Weights of a small transformer language model: width 128, 3180 steps.
Each number is 200 + 40 x the weight over its row's rms, rounded and kept within 0 to 999. Layers, rows and columns count from 0. The size before them is the row's rms in percent of the matrix's.

# down: layer 4 MLP down (transposed), 512x128, rms 0.242, rows 292-344, columns 0-63
# up: layer 4 MLP up, 512x128, rms 0.285, rows 293-344, columns 0-63
down292,097,190,249,206,187,218,117,195,227,146,199,200,183,257,202,196,244,281,232,198,197,150,196,165,243,194,173,180,199,265,280,225,182,233,187,263,187,165,235,172,204,226,223,294,188,204,208,197,200,273,237,270,197,231,169,220,130,200,228,211,118,238,213,173,199
up293,111,173,183,105,91,234,222,179,163,218,154,189,233,240,226,177,186,266,212,145,159,240,248,182,237,151,191,145,148,210,210,169,203,171,211,207,175,262,211,160,213,188,201,170,202,231,158,193,240,209,316,178,196,198,249,231,225,140,223,237,153,213,128,193,201
down293,102,236,252,210,196,159,203,251,224,245,205,207,223,269,210,208,158,174,132,282,164,184,178,237,181,146,174,247,163,178,164,259,167,169,189,194,203,209,168,189,213,149,244,239,212,160,202,233,219,227,291,214,188,168,212,233,145,188,188,120,221,201,225,246,167
up294,110,225,178,279,211,228,209,176,204,195,185,184,217,198,259,175,205,209,172,219,140,165,81,120,215,209,154,185,178,169,149,166,217,283,174,237,221,254,221,212,231,181,193,175,226,189,156,214,169,243,221,128,129,206,179,202,141,216,245,266,222,248,244,258,214
down294,106,216,192,240,235,158,195,211,167,252,172,208,151,145,232,213,183,205,247,183,209,148,183,170,226,159,255,199,239,189,239,215,129,145,239,200,109,218,201,233,176,163,66,207,133,247,153,157,214,226,197,194,237,224,247,145,128,187,193,210,216,199,224,201,178
up295,117,147,208,162,195,171,210,223,167,168,198,237,156,233,221,189,144,235,120,294,199,183,182,184,278,136,178,168,157,227,213,241,236,157,230,190,215,203,231,172,184,224,205,231,201,189,161,199,157,179,190,214,193,169,184,186,180,210,228,232,187,186,192,197,124
down295,125,191,231,209,197,217,229,200,229,206,209,147,183,150,196,256,219,137,266,256,260,211,198,227,201,204,167,206,212,237,318,219,169,231,205,185,208,247,223,179,232,147,238,240,271,199,190,212,203,130,184,271,159,201,198,154,171,197,195,257,106,102,131,208,195
up296,075,238,208,204,127,191,156,202,233,218,178,193,140,166,166,246,192,126,177,154,199,224,102,214,207,228,208,173,214,230,182,201,242,162,223,185,235,232,271,234,248,186,176,155,285,123,189,199,288,213,260,175,138,170,230,142,178,194,205,245,205,191,200,160,217
down296,068,208,94,204,220,223,134,178,170,198,138,114,207,155,253,161,222,251,197,182,194,198,310,224,237,170,232,224,108,219,221,196,159,205,183,216,124,258,165,231,227,262,174,181,208,156,208,233,210,178,253,225,180,212,197,223,171,194,149,160,141,196,250,233,219
up297,100,219,193,155,246,240,184,200,233,110,96,239,136,191,264,183,204,233,163,219,133,207,235,209,174,257,188,174,180,167,198,134,214,249,194,183,185,206,151,233,111,215,189,205,193,156,244,204,236,209,225,239,275,174,269,172,206,172,216,205,282,179,261,240,242
down297,092,151,218,225,201,177,173,148,172,244,268,213,244,187,227,257,161,263,215,104,186,226,274,194,174,163,226,241,203,160,238,232,217,191,232,245,174,172,199,207,204,211,234,271,177,116,272,195,231,105,187,221,186,171,193,138,235,156,126,265,189,200,162,161,210
up298,112,234,259,249,314,180,260,282,193,129,180,246,232,200,203,193,190,202,179,239,258,107,192,182,166,195,174,190,168,217,148,193,195,221,222,170,202,189,193,214,215,264,205,170,196,222,236,224,204,238,165,195,249,150,154,199,187,167,222,280,285,207,178,185,197
down298,128,227,192,211,165,192,227,210,92,230,87,253,203,184,151,140,193,209,190,171,183,175,235,191,231,125,209,171,218,220,147,143,243,208,213,204,176,176,143,181,223,203,147,206,194,213,206,271,290,106,133,261,149,188,244,224,191,195,219,200,168,221,191,180,268
up299,090,229,229,248,159,198,268,176,216,295,222,232,127,222,260,163,217,188,173,266,199,156,206,204,165,131,116,233,240,234,195,185,203,176,238,165,204,99,240,205,185,202,161,215,222,183,228,227,190,204,186,248,217,233,193,176,182,190,202,215,238,173,238,207,135
down299,095,171,221,179,170,263,227,131,147,161,196,144,166,179,184,196,183,225,192,231,188,164,191,208,232,167,147,167,137,271,159,224,191,112,215,212,206,297,130,181,167,222,196,182,179,171,190,265,177,237,225,130,260,211,146,177,160,223,193,134,171,256,216,202,223
up300,080,244,205,265,248,209,231,179,158,214,159,216,181,235,218,246,185,183,154,231,241,158,147,277,292,193,132,256,212,275,224,155,156,256,212,144,235,222,226,242,213,176,190,236,198,260,202,196,242,205,206,209,226,175,186,249,206,210,250,205,179,176,205,179,128
down300,075,224,288,147,182,166,139,211,178,172,187,148,86,128,168,186,193,181,168,235,221,220,230,278,233,115,145,173,220,197,201,156,241,229,179,231,121,239,162,190,200,98,215,166,196,181,172,220,149,170,235,205,190,220,219,216,168,119,148,275,203,195,253,196,151
up301,094,165,199,211,218,193,281,265,151,194,201,171,189,164,231,190,191,217,236,238,187,152,113,313,239,183,186,245,175,276,145,245,140,223,161,198,264,149,173,172,184,239,205,243,229,297,174,222,191,145,200,231,187,207,192,200,120,168,195,216,226,190,187,131,203
down301,100,210,247,217,219,183,197,203,203,266,186,228,123,192,246,199,203,200,157,208,208,249,143,235,167,240,173,249,202,228,135,228,143,232,209,229,194,214,127,136,164,203,147,207,248,166,186,158,160,196,253,149,270,207,219,232,177,194,181,262,349,215,205,157,141
up302,095,219,211,201,161,222,200,276,251,236,232,202,174,238,204,189,239,160,240,207,295,201,166,174,261,156,112,188,199,210,183,214,160,274,146,193,170,199,169,222,214,239,210,224,213,172,189,204,218,158,207,185,206,258,172,244,184,185,229,147,199,243,145,160,261
down302,085,220,251,212,205,234,196,153,244,237,190,221,197,198,233,222,151,179,146,157,174,257,190,224,205,237,210,203,247,121,212,225,195,148,141,215,229,257,207,248,149,201,214,195,193,197,225,133,191,143,211,101,224,217,167,196,158,195,207,222,247,294,217,207,214
up303,103,244,154,201,217,191,245,168,159,237,216,134,183,183,154,113,239,156,158,225,176,227,192,169,253,219,146,200,254,189,224,273,208,170,206,239,269,210,213,234,269,155,235,197,276,184,214,177,238,217,164,221,176,209,205,178,183,179,264,239,165,197,204,235,148
down303,104,209,215,197,214,245,284,183,180,190,119,167,149,191,178,218,178,200,176,162,125,218,197,222,227,155,197,230,301,154,176,261,180,186,221,155,208,210,219,279,252,152,152,192,194,180,254,145,274,207,155,183,153,164,229,154,186,180,243,218,257,187,146,134,172
up304,081,185,189,180,148,187,253,274,222,189,232,206,145,165,186,215,180,129,186,234,182,215,200,229,124,178,226,164,184,241,195,157,137,154,209,172,240,195,116,231,233,186,207,283,202,210,162,134,209,195,192,266,221,200,195,152,184,172,231,296,92,266,184,247,184
down304,089,170,180,197,217,181,274,240,200,200,194,219,262,194,199,192,169,185,245,178,77,210,181,216,222,225,172,240,176,150,106,203,178,186,246,173,214,217,171,138,129,250,172,150,168,239,206,235,229,187,275,190,195,231,300,203,200,198,189,208,173,201,180,151,203
up305,092,240,156,224,116,194,189,142,209,249,274,125,197,175,167,202,234,214,140,228,162,249,173,151,161,218,174,137,258,260,226,232,222,206,216,117,163,161,154,215,202,153,234,111,193,190,229,175,218,180,192,246,170,227,246,202,198,185,197,219,219,231,156,159,197
down305,097,161,229,231,201,176,209,207,268,207,154,216,151,205,223,160,177,181,256,197,200,246,226,238,250,207,165,276,211,237,167,161,208,195,149,246,96,231,209,254,225,232,171,177,168,232,210,192,187,228,188,249,208,150,196,199,225,187,220,246,129,288,193,253,285
up306,110,200,102,241,174,130,239,237,214,259,181,175,140,222,173,197,185,273,230,266,157,191,127,229,158,182,167,151,171,154,251,179,188,154,247,134,209,151,170,258,250,191,248,187,211,155,190,165,181,117,178,249,203,234,234,198,287,217,214,272,183,124,171,282,190
down306,098,170,173,144,244,185,299,230,215,179,188,187,244,190,191,242,289,163,145,132,176,233,168,239,186,205,207,209,175,211,145,151,173,210,179,230,188,161,166,188,226,204,150,168,275,228,197,179,253,191,221,198,195,174,243,200,156,213,175,206,163,260,165,219,138
up307,086,171,199,231,167,141,145,211,279,186,162,236,209,200,177,213,214,178,118,204,296,128,246,191,204,190,205,197,90,231,116,208,206,133,218,171,210,73,171,160,205,223,231,161,202,168,213,216,249,268,194,190,281,207,202,184,218,257,198,165,197,228,241,218,97
down307,089,190,231,172,183,253,281,191,213,211,215,84,248,221,138,216,202,191,148,228,294,224,122,179,156,163,183,252,258,191,264,248,223,180,161,165,204,185,160,159,162,197,225,216,114,229,242,275,132,153,214,222,135,193,214,193,244,198,202,242,194,240,224,170,196
up308,100,190,235,164,251,121,156,241,226,163,229,269,158,203,195,185,259,262,221,178,200,168,260,190,258,212,261,203,182,172,173,178,188,205,229,227,194,179,245,222,177,184,204,177,258,201,189,220,211,216,196,142,261,208,194,214,135,207,212,159,149,217,191,229,294
down308,105,195,133,121,227,196,250,281,245,167,188,254,145,162,218,221,201,176,207,167,196,197,271,220,218,179,225,229,205,194,258,299,210,168,178,167,187,231,241,206,122,134,276,183,210,167,168,256,223,132,213,163,192,171,202,194,164,248,244,247,200,215,204,262,182
up309,109,202,280,202,230,221,143,220,201,193,207,254,182,201,143,173,185,227,178,255,241,212,164,214,206,172,167,152,154,188,181,206,229,268,209,175,235,202,196,160,191,211,135,198,267,205,140,199,221,230,203,181,142,212,147,167,207,245,276,154,156,181,216,182,229
down309,103,250,128,208,188,253,189,200,184,201,199,170,193,194,182,194,239,160,238,155,249,157,148,195,194,136,121,131,122,210,193,177,166,300,209,226,187,263,246,214,200,220,225,248,136,198,173,271,216,164,202,230,187,204,240,195,267,217,78,213,199,181,152,188,238
up310,095,191,231,188,214,166,215,204,225,133,237,199,166,131,232,132,181,217,151,143,192,229,241,224,224,239,208,220,190,264,205,155,188,238,150,229,185,239,204,216,248,177,219,179,186,195,204,228,219,146,154,130,183,252,193,133,231,88,199,192,176,193,240,215,272
down310,095,254,226,123,198,191,179,223,214,201,216,281,134,241,203,197,212,188,223,167,239,223,157,144,242,265,231,254,160,208,130,181,243,201,209,163,210,188,285,205,172,236,273,274,172,217,255,201,128,227,224,223,221,194,174,229,197,157,224,215,222,162,236,252,251
up311,103,225,147,185,202,143,181,176,233,191,226,142,151,236,232,167,162,126,233,190,192,216,196,169,193,126,246,184,156,216,224,221,225,183,255,180,191,167,125,155,209,243,234,209,159,163,159,128,155,193,168,148,230,227,212,240,198,84,176,253,192,202,192,227,136
down311,103,140,228,202,142,209,174,176,218,201,304,207,195,160,200,214,234,228,100,293,240,217,203,254,194,266,231,174,218,210,172,255,208,224,200,212,238,167,195,253,242,133,220,142,161,184,257,208,219,149,244,217,162,150,172,129,254,194,141,153,228,163,174,219,186
up312,095,218,185,213,220,250,239,215,206,222,145,231,232,258,222,163,189,227,230,248,262,215,250,141,239,211,238,172,227,281,174,211,148,189,150,175,189,226,200,241,150,210,205,199,205,126,175,204,141,239,202,138,217,155,127,169,300,116,201,231,235,262,202,144,165
down312,092,197,91,155,182,152,177,230,219,157,185,232,272,201,188,143,204,140,205,264,216,207,192,214,249,172,150,157,184,164,167,268,144,152,240,204,233,188,261,226,184,233,145,212,175,145,93,179,304,229,204,251,235,162,252,220,189,203,195,213,166,173,216,166,216
up313,094,239,269,229,182,222,264,168,212,197,199,177,187,262,181,150,266,177,171,202,179,171,181,258,202,282,201,213,199,208,207,226,154,165,180,188,248,197,239,201,226,249,176,226,271,223,218,167,261,171,176,295,181,229,194,239,226,174,240,201,233,107,197,189,240
down313,085,143,180,198,212,224,183,193,205,217,200,211,260,207,224,322,206,186,167,240,142,245,205,218,235,156,171,175,243,191,189,147,252,171,228,259,228,142,194,160,219,211,194,171,210,202,308,173,194,206,260,163,206,222,123,179,213,195,262,177,179,145,294,257,306
up314,103,249,229,227,156,208,219,214,172,178,158,269,259,205,192,173,236,191,236,262,199,239,200,234,155,132,229,192,220,214,219,182,188,228,225,211,167,189,222,232,163,205,143,222,226,148,114,169,202,158,179,178,193,191,173,272,124,225,142,184,231,193,195,161,198
down314,109,220,211,191,175,138,179,180,175,253,209,241,247,184,152,204,124,130,177,184,193,149,126,271,160,200,176,184,246,206,239,206,209,189,183,230,266,146,136,213,240,307,195,256,190,186,130,191,162,204,242,190,172,220,158,228,161,254,197,246,223,239,235,182,175
up315,078,182,166,280,261,118,252,148,190,239,171,249,227,163,216,176,153,133,195,248,167,173,220,206,202,226,299,215,199,287,234,176,182,227,228,163,208,218,245,214,221,247,185,239,216,159,223,148,202,182,280,189,139,191,227,182,194,139,228,242,181,171,294,185,290
down315,093,170,156,176,167,215,229,223,198,194,198,249,205,178,133,162,279,169,204,188,247,225,126,209,166,175,133,227,212,259,207,226,210,224,152,226,205,160,191,201,167,156,201,211,137,234,196,200,205,131,139,196,227,184,180,246,224,219,187,153,168,204,121,228,131
up316,107,184,191,267,175,258,156,139,186,186,188,211,186,236,191,205,289,269,210,184,227,234,211,238,145,232,201,162,161,219,139,222,190,225,204,234,234,204,142,129,171,211,244,168,232,221,177,192,178,208,142,272,191,164,210,203,181,217,200,216,213,221,220,246,150
down316,103,143,220,206,177,170,112,183,188,209,199,143,162,180,139,161,284,249,220,203,115,197,193,246,149,172,295,190,88,165,252,219,213,265,228,191,174,158,196,120,165,226,192,236,170,200,217,177,139,172,175,310,232,195,158,197,131,208,250,166,211,169,170,215,186
up317,102,220,170,213,220,160,221,169,230,185,275,263,231,256,168,215,213,192,218,220,149,217,193,173,191,209,262,175,143,232,194,252,87,207,212,174,186,212,277,258,148,132,171,179,130,186,225,256,187,231,157,122,156,161,176,187,190,193,195,255,185,172,232,252,189
down317,108,247,159,182,178,230,223,271,136,210,159,149,209,201,275,182,200,214,235,200,220,146,220,256,258,192,184,211,241,229,179,165,163,205,191,215,216,237,144,191,218,197,235,255,259,135,144,77,225,280,236,214,187,277,232,247,186,217,142,191,231,208,131,259,216
up318,089,217,285,178,246,184,226,185,181,227,122,283,301,143,235,180,175,152,220,189,218,128,261,184,153,224,151,211,225,184,141,190,275,339,230,204,140,167,184,237,204,187,193,212,193,229,174,264,202,178,263,263,208,180,210,190,189,180,167,157,203,210,234,214,250
down318,091,215,123,241,220,180,130,222,69,145,270,153,140,153,188,252,276,179,241,200,182,263,248,162,162,186,223,166,166,231,196,176,129,192,245,240,205,249,220,173,180,209,187,199,155,171,218,100,179,167,136,237,230,195,207,250,228,219,175,236,175,141,207,177,246
up319,101,251,77,186,186,174,166,179,127,181,186,174,185,216,170,174,194,199,243,258,202,196,183,217,105,202,183,206,296,192,174,226,208,297,197,251,213,200,223,188,213,166,186,206,216,313,257,195,148,203,144,210,180,179,218,135,207,161,169,219,179,229,173,228,229
down319,095,209,185,199,219,168,187,180,160,220,122,133,213,222,205,187,202,325,189,230,250,221,156,158,242,230,258,209,236,215,175,159,177,142,169,121,179,273,223,217,207,181,225,152,138,178,244,184,125,180,255,245,213,211,228,136,180,191,129,224,221,141,208,223,279
up320,108,138,137,149,133,196,235,231,228,198,200,247,245,223,241,252,204,169,149,184,158,202,280,212,155,232,279,255,244,172,150,184,200,196,145,124,250,218,270,181,217,195,225,193,263,174,209,200,211,189,180,185,192,194,185,262,169,230,245,185,216,229,197,173,238
down320,095,193,130,133,234,258,149,218,178,115,231,189,187,213,151,210,262,125,224,190,216,171,185,196,182,238,245,206,211,158,212,200,202,242,213,186,231,210,194,236,131,252,212,151,179,115,217,186,236,175,266,189,160,107,224,231,200,195,189,254,164,163,200,270,191
up321,081,258,268,228,236,225,232,202,235,212,223,168,231,246,168,151,154,213,126,218,140,178,155,137,293,190,222,173,178,182,127,188,259,242,176,212,236,266,218,158,222,140,131,196,196,200,205,208,184,152,180,166,185,191,255,220,198,177,184,207,176,252,225,196,177
down321,083,251,240,209,200,239,166,252,218,253,185,217,230,220,193,237,139,220,174,146,209,299,113,160,173,214,262,205,199,207,266,122,206,151,225,211,119,243,204,192,202,244,161,134,232,246,244,170,272,221,264,202,200,170,237,167,146,217,168,207,189,138,158,206,189
up322,093,208,241,257,161,188,301,197,228,183,152,275,262,152,202,228,193,124,218,237,190,184,242,204,235,238,200,255,176,151,173,180,150,165,170,153,179,152,191,223,160,191,204,190,177,234,236,256,283,138,231,254,276,157,233,197,158,187,223,217,215,198,208,163,245
down322,106,224,171,186,285,195,104,220,185,182,200,137,223,276,166,191,254,197,163,190,115,264,202,169,154,197,218,131,174,234,178,239,117,183,127,216,181,237,189,220,208,197,248,301,228,201,169,198,164,212,198,222,148,241,194,222,194,259,169,170,233,201,192,210,175
up323,092,288,281,247,190,225,203,289,196,195,223,258,173,262,142,174,277,183,98,192,212,173,106,173,161,198,243,198,219,293,219,235,168,178,209,185,263,180,201,264,211,178,224,233,161,188,172,211,157,226,200,114,161,211,199,176,189,210,179,165,254,169,166,171,105
down323,098,245,253,217,160,243,260,275,228,254,182,221,196,247,175,192,193,140,155,250,205,218,205,223,157,210,243,179,209,140,206,192,199,163,243,240,241,239,153,152,258,236,187,187,169,147,143,200,247,167,193,194,176,205,197,219,210,125,177,224,140,250,181,155,254
up324,107,205,222,252,151,297,253,240,167,179,156,177,200,169,212,206,181,186,180,233,231,129,123,283,176,180,182,178,126,173,182,227,215,139,205,158,188,271,183,187,165,172,256,218,237,177,190,86,168,266,195,183,146,168,192,185,158,182,189,216,296,247,176,141,190
down324,096,153,233,195,211,137,166,188,117,291,185,181,182,196,187,162,250,242,125,166,107,278,138,213,214,169,216,211,238,173,133,222,146,190,196,171,206,161,154,251,178,228,157,198,150,135,155,202,247,136,231,247,237,207,195,226,170,247,162,188,193,163,190,206,263
up325,112,176,200,181,228,203,234,136,250,218,233,224,149,213,234,117,221,181,141,185,170,162,212,204,244,251,225,188,193,217,175,230,224,178,181,255,212,135,217,207,219,189,158,192,237,183,212,268,230,257,131,175,224,300,170,192,228,194,170,229,205,223,125,198,230
down325,122,211,241,207,187,155,207,196,186,208,198,211,241,275,205,237,221,198,197,148,206,253,173,213,246,190,238,217,196,196,160,163,132,143,219,182,227,168,211,213,222,186,280,251,170,126,228,184,232,205,239,205,191,179,190,240,202,190,245,247,246,191,152,127,192
up326,080,203,192,152,152,153,200,217,169,116,207,175,209,260,151,251,167,156,276,183,123,168,229,234,180,180,213,279,176,192,171,150,195,187,257,144,151,268,259,182,230,216,221,199,253,197,201,157,201,211,242,317,194,131,164,177,164,163,183,182,167,158,226,141,240
down326,087,152,205,254,263,227,210,234,208,233,246,203,203,199,249,181,170,207,165,222,213,205,236,227,158,218,204,188,213,179,242,162,172,211,207,214,248,106,220,187,223,265,180,214,167,214,241,222,190,242,214,120,211,238,172,281,205,220,212,178,156,221,196,273,257
up327,092,231,191,168,262,148,279,204,112,277,164,203,154,255,170,219,213,215,156,104,172,216,235,156,221,141,242,174,200,174,273,158,210,180,295,129,190,168,211,242,205,169,227,183,225,156,159,227,204,260,148,231,180,140,210,217,127,218,235,265,233,196,194,178,220
down327,086,197,198,162,204,209,189,149,208,245,179,161,199,161,157,180,186,217,224,199,184,228,159,248,191,260,182,200,217,146,174,256,210,220,258,169,198,144,232,129,243,190,204,133,174,230,238,170,182,137,253,193,181,283,203,236,164,215,220,155,243,201,227,166,180
up328,104,270,246,205,193,261,211,232,180,89,193,198,200,219,172,155,181,173,180,164,165,159,207,186,254,229,197,254,149,257,150,216,161,271,227,235,134,196,248,296,198,165,223,183,165,184,268,179,92,207,218,253,200,251,184,245,196,154,167,135,211,144,190,205,151
down328,109,157,168,210,186,229,242,184,177,228,169,250,185,169,201,162,166,134,281,195,185,187,268,233,244,250,119,178,166,203,192,224,248,162,354,237,144,197,215,148,236,235,162,130,159,194,186,188,209,320,196,183,194,200,197,173,217,239,215,201,216,156,238,209,205
up329,106,204,160,131,250,143,290,209,217,137,201,207,188,238,176,235,152,223,128,206,225,195,274,202,262,214,167,177,146,237,154,166,221,155,146,121,243,197,204,231,225,266,143,220,174,211,190,170,222,171,211,183,224,240,191,197,168,196,253,264,263,191,176,184,203
down329,106,122,189,284,152,228,216,266,134,188,142,237,175,231,209,191,217,205,162,189,189,244,225,182,190,207,136,214,227,169,198,135,187,171,137,230,210,137,179,136,214,190,187,103,194,190,232,190,206,191,226,255,192,176,220,257,183,177,197,177,204,185,210,222,198
up330,112,234,183,174,175,207,217,221,130,182,201,133,188,250,219,283,298,188,177,191,251,180,218,223,153,181,242,283,198,205,226,211,219,240,250,267,163,248,160,243,229,187,118,180,218,193,154,173,179,163,201,177,185,200,167,228,208,217,223,153,213,215,211,185,187
down330,110,194,161,123,193,200,214,185,195,187,175,121,209,213,169,200,205,169,228,208,231,226,173,219,248,187,207,203,192,218,157,274,92,206,218,183,274,209,179,110,236,195,187,179,200,205,166,147,262,215,194,277,181,242,162,202,242,231,198,264,226,195,142,169,167
up331,100,228,161,199,287,168,213,200,225,211,199,199,241,166,220,224,210,236,253,294,188,138,151,188,286,215,221,145,183,184,260,190,157,190,217,170,239,143,280,287,213,205,184,247,219,121,198,172,187,134,197,137,223,198,211,239,117,230,132,188,159,185,223,207,230
down331,118,151,173,191,219,205,178,272,224,173,121,205,207,207,226,251,219,247,242,199,143,236,144,241,236,197,235,128,205,195,179,226,156,182,237,220,187,134,225,235,120,204,228,212,217,200,86,144,134,240,174,217,167,226,259,212,231,245,209,249,151,195,168,150,227
up332,103,221,119,255,175,183,123,223,146,310,203,173,190,114,190,228,216,182,271,267,234,240,218,210,253,188,177,153,186,206,250,294,223,171,185,221,221,193,220,226,211,136,79,183,203,239,175,176,155,213,161,240,230,186,224,190,123,243,132,246,173,206,231,219,238
down332,093,226,214,157,206,207,166,177,219,178,290,179,241,227,209,209,202,188,144,197,137,217,156,165,196,277,132,187,236,243,224,225,233,223,149,213,129,164,155,239,170,184,205,206,130,254,258,245,210,267,187,220,156,162,206,166,222,224,177,182,222,184,164,205,196
up333,080,174,185,239,179,167,180,181,222,194,208,205,209,261,185,245,215,221,222,217,102,219,126,235,260,165,239,179,210,182,139,225,250,159,153,171,265,239,182,169,171,239,184,234,266,171,139,144,241,165,227,208,215,250,184,233,218,188,206,203,200,270,204,304,217
down333,086,147,178,209,200,190,210,246,106,138,142,206,226,174,222,190,230,153,237,185,200,217,251,192,160,234,175,262,183,208,244,175,162,199,186,180,162,243,238,255,229,223,280,173,129,208,265,251,180,274,156,194,158,195,185,180,276,202,199,185,178,171,204,165,191
up334,108,177,198,124,169,226,202,197,182,102,180,200,219,221,191,200,161,155,209,224,247,213,197,229,221,154,269,171,180,195,229,149,334,242,247,134,240,184,244,175,184,213,155,165,197,226,208,253,258,144,205,219,197,195,247,245,174,143,198,253,215,190,220,160,233
down334,104,270,191,223,285,203,197,229,171,244,292,187,206,205,163,201,122,146,237,158,284,222,189,186,249,226,213,228,192,163,227,330,199,147,194,191,145,230,229,225,148,214,222,207,220,244,166,195,108,256,140,200,210,180,185,220,196,220,206,177,221,254,166,184,181
up335,107,169,199,202,161,229,92,120,146,232,212,222,190,168,175,181,181,227,182,241,173,245,207,196,241,214,200,205,192,217,220,207,243,253,166,235,188,209,164,251,211,173,204,158,159,232,210,266,183,257,189,221,186,306,217,217,193,81,177,229,180,207,203,223,216
down335,112,175,250,245,116,236,191,145,207,285,192,278,240,203,221,231,180,230,97,226,195,152,171,194,266,258,197,242,169,195,206,164,207,230,133,113,209,171,147,229,223,146,250,185,182,208,191,247,177,217,193,183,192,144,120,93,273,158,224,232,303,211,228,230,204
up336,092,251,197,300,180,174,264,230,157,184,173,137,190,216,191,188,189,217,179,218,175,119,170,251,255,138,239,218,166,186,165,150,184,205,263,216,177,255,219,248,220,184,224,191,146,257,172,191,218,218,180,211,172,187,220,170,219,185,160,239,141,113,163,255,227
down336,085,239,162,213,245,185,95,157,172,221,134,200,298,189,221,245,241,163,183,195,138,236,222,180,226,190,275,162,241,204,150,220,260,219,114,207,206,202,195,151,205,250,192,261,207,188,237,176,213,151,184,256,148,193,166,179,223,183,187,192,212,291,233,219,149
up337,091,177,236,210,196,152,205,263,274,176,158,270,181,175,170,230,242,207,281,219,209,160,233,173,187,177,183,210,198,239,240,183,185,232,209,238,180,226,252,183,227,221,198,205,202,185,144,233,288,190,141,135,237,235,147,225,170,175,216,164,197,151,241,164,258
down337,100,211,141,227,205,296,179,172,136,205,148,190,215,241,186,210,107,243,154,195,202,200,160,187,182,163,262,188,256,232,240,223,173,168,152,292,252,188,207,211,205,188,216,247,195,209,295,229,131,181,191,199,170,149,188,210,214,247,133,215,207,259,146,230,197
up338,087,214,190,194,259,199,158,259,281,306,171,236,173,170,159,207,220,156,183,156,217,222,221,226,241,197,235,206,166,197,168,221,198,267,159,216,206,185,233,152,197,207,214,167,294,251,161,173,143,266,251,214,270,161,236,151,237,145,158,199,195,226,240,201,188
down338,090,250,191,261,145,161,206,198,160,166,132,135,241,233,247,180,212,233,129,205,208,249,144,206,214,202,201,222,207,301,281,249,145,191,123,172,215,249,165,188,224,231,226,183,127,279,204,213,218,147,170,153,244,256,147,246,202,154,179,184,156,220,207,154,259
up339,095,222,245,212,242,189,204,153,230,157,189,239,148,244,247,242,214,178,193,196,213,260,205,230,256,240,246,124,155,195,179,152,166,152,234,135,155,164,198,179,243,222,138,227,159,192,230,268,209,170,181,155,198,258,182,120,200,164,211,132,248,218,88,227,222
down339,091,218,103,219,190,201,182,269,201,231,246,272,179,198,161,176,191,217,158,236,206,143,237,197,241,268,201,170,199,168,126,246,174,274,156,245,190,152,213,197,164,200,211,122,185,225,240,222,205,144,253,190,256,140,217,143,205,160,101,237,269,202,245,208,185
up340,101,271,240,268,214,276,183,219,213,181,246,304,246,135,168,229,170,193,227,199,190,234,224,167,225,179,171,206,186,148,241,242,266,241,141,238,232,190,192,193,193,214,245,193,294,235,119,156,234,219,213,198,171,230,225,181,246,184,173,113,244,160,251,194,188
down340,091,177,188,253,250,225,207,195,163,208,193,223,164,237,244,243,174,275,141,156,215,199,161,188,166,149,196,223,243,199,186,212,141,212,176,258,262,186,136,223,164,180,208,194,152,271,197,116,97,187,189,241,190,242,199,205,248,252,188,183,255,191,154,222,122
up341,100,208,240,242,222,226,148,174,279,169,190,186,198,165,213,198,229,266,228,299,167,225,131,186,180,196,197,122,187,216,202,201,180,254,161,238,221,276,191,130,181,88,170,245,274,200,158,253,225,207,238,186,222,124,172,149,213,227,243,274,266,257,159,170,156
down341,113,144,199,261,281,213,171,236,146,318,189,175,170,195,258,198,126,171,266,177,180,168,151,213,193,137,222,184,175,205,208,160,184,194,218,274,273,265,162,169,199,214,187,154,187,118,195,172,303,239,229,194,244,179,206,207,145,167,213,237,249,205,265,95,175
up342,092,207,247,190,135,162,212,277,162,77,213,121,186,188,246,214,191,207,189,189,215,162,210,226,178,194,108,179,142,231,230,179,159,245,164,183,209,254,181,208,169,188,116,300,187,215,170,252,237,204,208,161,193,195,220,214,188,121,204,261,236,196,212,130,146
down342,093,230,234,202,162,166,197,223,153,238,248,189,183,197,166,193,189,111,260,261,245,203,176,168,176,286,258,215,208,212,240,207,130,146,170,198,173,208,149,229,178,193,208,177,213,164,196,138,116,273,215,292,162,166,271,259,203,249,101,159,135,147,188,261,218
up343,094,165,193,293,207,226,238,277,168,192,161,244,227,179,203,152,185,183,197,241,173,240,208,234,190,130,236,177,203,176,221,113,160,200,199,106,229,221,175,161,184,170,197,144,207,162,226,105,201,278,239,206,184,223,239,202,162,257,168,263,207,181,105,222,208
down343,098,236,188,196,194,201,261,196,168,207,220,197,203,133,223,188,233,193,157,216,253,236,154,250,204,185,259,224,101,176,198,190,155,223,200,181,86,198,262,160,181,224,121,196,214,171,236,203,268,262,220,148,242,269,189,213,222,256,193,163,173,238,182,222,226
up344,097,203,242,184,144,169,183,175,212,174,137,240,255,200,177,154,206,169,221,219,162,232,235,176,228,190,242,165,203,213,217,301,208,269,212,172,228,236,237,117,231,240,264,197,252,195,203,217,217,201,151,183,171,263,225,186,246,212,187,101,214,145,155,163,176
down344,094,222,213,207,215,159,150,222,238,171,235,125,171,180,210,199,164,201,163,180,135,221,178,249,243,194,239,164,180,229,202,202,163,181,193,189,137,226,204,100,272,289,204,122,195,160,202,135,222,193,327,181,295,159,171,158,211,199,205,229,251,156,217,252,194